Part of a small language model's weights.
Size: 9 layers, width 64, 0.878M parameters.
Each number is 128 + 24 x the weight over its row's rms, rounded and kept within 0 to 255. Layers, rows and columns count from 0. Numbers have three digits each. The size before them is the row's rms in percent of the matrix's.

# down: layer 6 MLP down (transposed), 512x64, rms 0.267, rows 494-511, columns 0-63
# up: layer 6 MLP up, 512x64, rms 0.261, rows 495-511, columns 0-63
down494 101:105112099164145122141132125140152134182143137120131085139168154103123091124179071132089121115108110138099137152107148079135121102137136116129125142100112147117129149122169152118112139088147086
up495 118:119121122132130087096120117142145132139103172178104166142141066131114121147122111154120095076142143162121140116155117127082109112159131132093122151105111106075127108114107144143139154170127133
down495 108:180163145117111142156161158122106117150141143134128114141126131126142126152152108151164137171120162136112111109099176145119124147138186125090088147162156108144161172133127114095155155125147130
up496 102:153157090139168115122119132128107182146108082115099188131106147112114140116139108102179172110124155119125122122122134134151153123145138115095123130107136142088143097140116152115126071124105094
down496 103:127129133124123108116158110166115079112103150115179071100128141148128101130097116143109129138122158111151144137142118090115148127138165122098123121152147098084147140141080134070134119173147129
up497 094:119161132086082144136139151070090147156094118129147128136140135171113167124140133133160117154085131137127176147150098140153142091096128152138150146137125165142137116144161123098140129093118161
down497 091:135161108139121101119134155150134110109165107121102122141127139118131082135105117110118114132126085090123093126100116106136113152127174103120090089107160096101111083187099115133120140117078105
up498 103:179137145127139120123147160130137094150168113127122132130153121091135132128138092141155114145127078134111136081096204109106115103126140143117133093115142153103148110108140159129088143087111156
down498 099:124130100094134148101158151163134143068161149123170154095170131160139088111135125146145100165088115140147131115140156109107120072128091100130108098108124156137105134135131125156115116153130116
up499 084:108182126130146115129116140129098116100117146109137135158149107142148147100136126139121141069122092103069102146114122106134135145162153111100120164093122117160114106096159109094129119134070103
down499 073:137129144143183101146120137117146101094159129102130110133125091114117144130095125099139085087102136170135102103147144141129108142181132138117088164129142101157076114089141143102110131094120144
up500 096:145131075063101113110112129147104155141100153111123147165071162131154150100135124154118136092130110126135133092113102130151119145101135114146131169153145118119132141144121173108143099102167116
down500 092:146104124128113105159133156156095141131097190109154136107129146137152100121105083123151133105122151173152163099107141124123111097128097093081118161130121120118161128092127145103168101155141134
up501 103:124151092173129064103110088112139162180093102109139112108123129080101151152101154123158150135107120112136147138100135141145184109129118139138118128152135111095145130121101143128105139109099151
down501 105:149095127121118171111133183128111146111197167162162159112094135133154116120127102155140153151116120093182106091153134141095091138119121103135130118116137130160120137120106113126106133110142097
up502 113:126161102104111152141100136164119125146158116110153170099122139095122084143162118128117111109126118167141138100170107124156156158092129180108137145090123121123153122138098143142127123157073162
down502 119:113117124121128118128131111098091093092083121147137085101132097135111145117091113096123141146107154124089079146098166146132112099142134090145177123118123081112097167101143132127093131119146126
up503 098:145131136119159171106083092108113108126153152095081141126094108106111162125108114142134144125093078125161131130153121134144141131094127159137132101106118179144124106144165085133100122130170149
down503 099:080145153165119125148152135121168110162154102083126111113133117107057112140129117153108139114144137110111131109131157136107155157113106124111096136118127112177161101104084160120148121097136101
up504 083:150114098108104091154134141112147129160122160107108167106151123134131160100156134188107159139130104140117176146171075149108130119072160120102145116136154136103119136113123144108093133130132146
down504 083:178089146194120121102131129131120108115147154120087090108140086127161129132135112095103128118143122120155117112147141123081172134131089086102131138155093131131102095083133132129158134126130126
up505 092:098102137125150130131114163116108119138119146106124137156161120148092147137140136128196121125126104160123125177142097098101156152155083164107152100117109144139163127070090106115121129160129120
down505 094:111152062142153118132113148132113127122136150148139142128046159094103100130130145123127157146142107159112125148129109121185119143095145142126173141130104105114084104150144116116143097150130146
up506 091:114104056131112166127142144133132137149104128112143112132117077102131168165161139143129123101105153100096140119120131122097112107103133097141117126143108161139119116119189169158149137136173143
down506 081:091130139172104131130137124150165120114130191096121125143118139129142128123164128162141110113188130148135145123109073135090114135129118103128117149154083164112150124134120099144160122159157174
up507 107:140088103124107130143140156090116142127097094114124160138169141130135086117161124113160124113144135103100129123084132089100169126117099117151102097114144142103133103156100143063121136090154131
down507 100:153124124105127135129130093176160147100156114146131140092146142111128116111133101140098088117137085073141132136105118102155150137129159095093179124111148162113125117155128151135182130137104088
up508 101:079141137143163126115139096119113130133107099120115136131134123131130146068132153101097116117151142153131121165120090134117156136139133125131181122099075103125107085173100068106144143110117116
down508 077:139163093137172142104149130128125142127154111102137123115139098165146150143157103143119144140117196125134144139119133134098150114144119131156133153131161130149060114192145152094133167121119149
up509 092:127141139134122121180107092141161149159135122142104147122101072095162162122091122134105116104114154131079149116116075117136122162146130115117107124099090132107114109100136109164127156101167133
down509 093:128085097130151101134107135104191130124158170127149117127118129162134115146101107167119164146074109116116168189126143108133141122139144110098120137111122147154147135104136108136126071127112106
up510 112:128087118142087109107111146157164103118147083100086143147127122123141096154118124153117120160116152156149164091108156101147147114092159134147142112125112115151071080110135129152129117112118163
down510 108:085137118126125157137098126120088137116117126136135148098170102121114113095129073146132116141107146177166135148163117142165138166130103171130116115111120081142120159096117148167090129147132099
up511 096:150140172111104165106144111184153131166130118104092119119168163110101109168109130129147109096118128075172113109144167131160148151120121085100128140121117140133144126123122129120106112137084142
down511 110:171159099154141135117123142142145104104085089118164165120107114137128151120164124139145119142155158150136134128149115123064147144139116150126087127155199131128128144154129132130088115135081121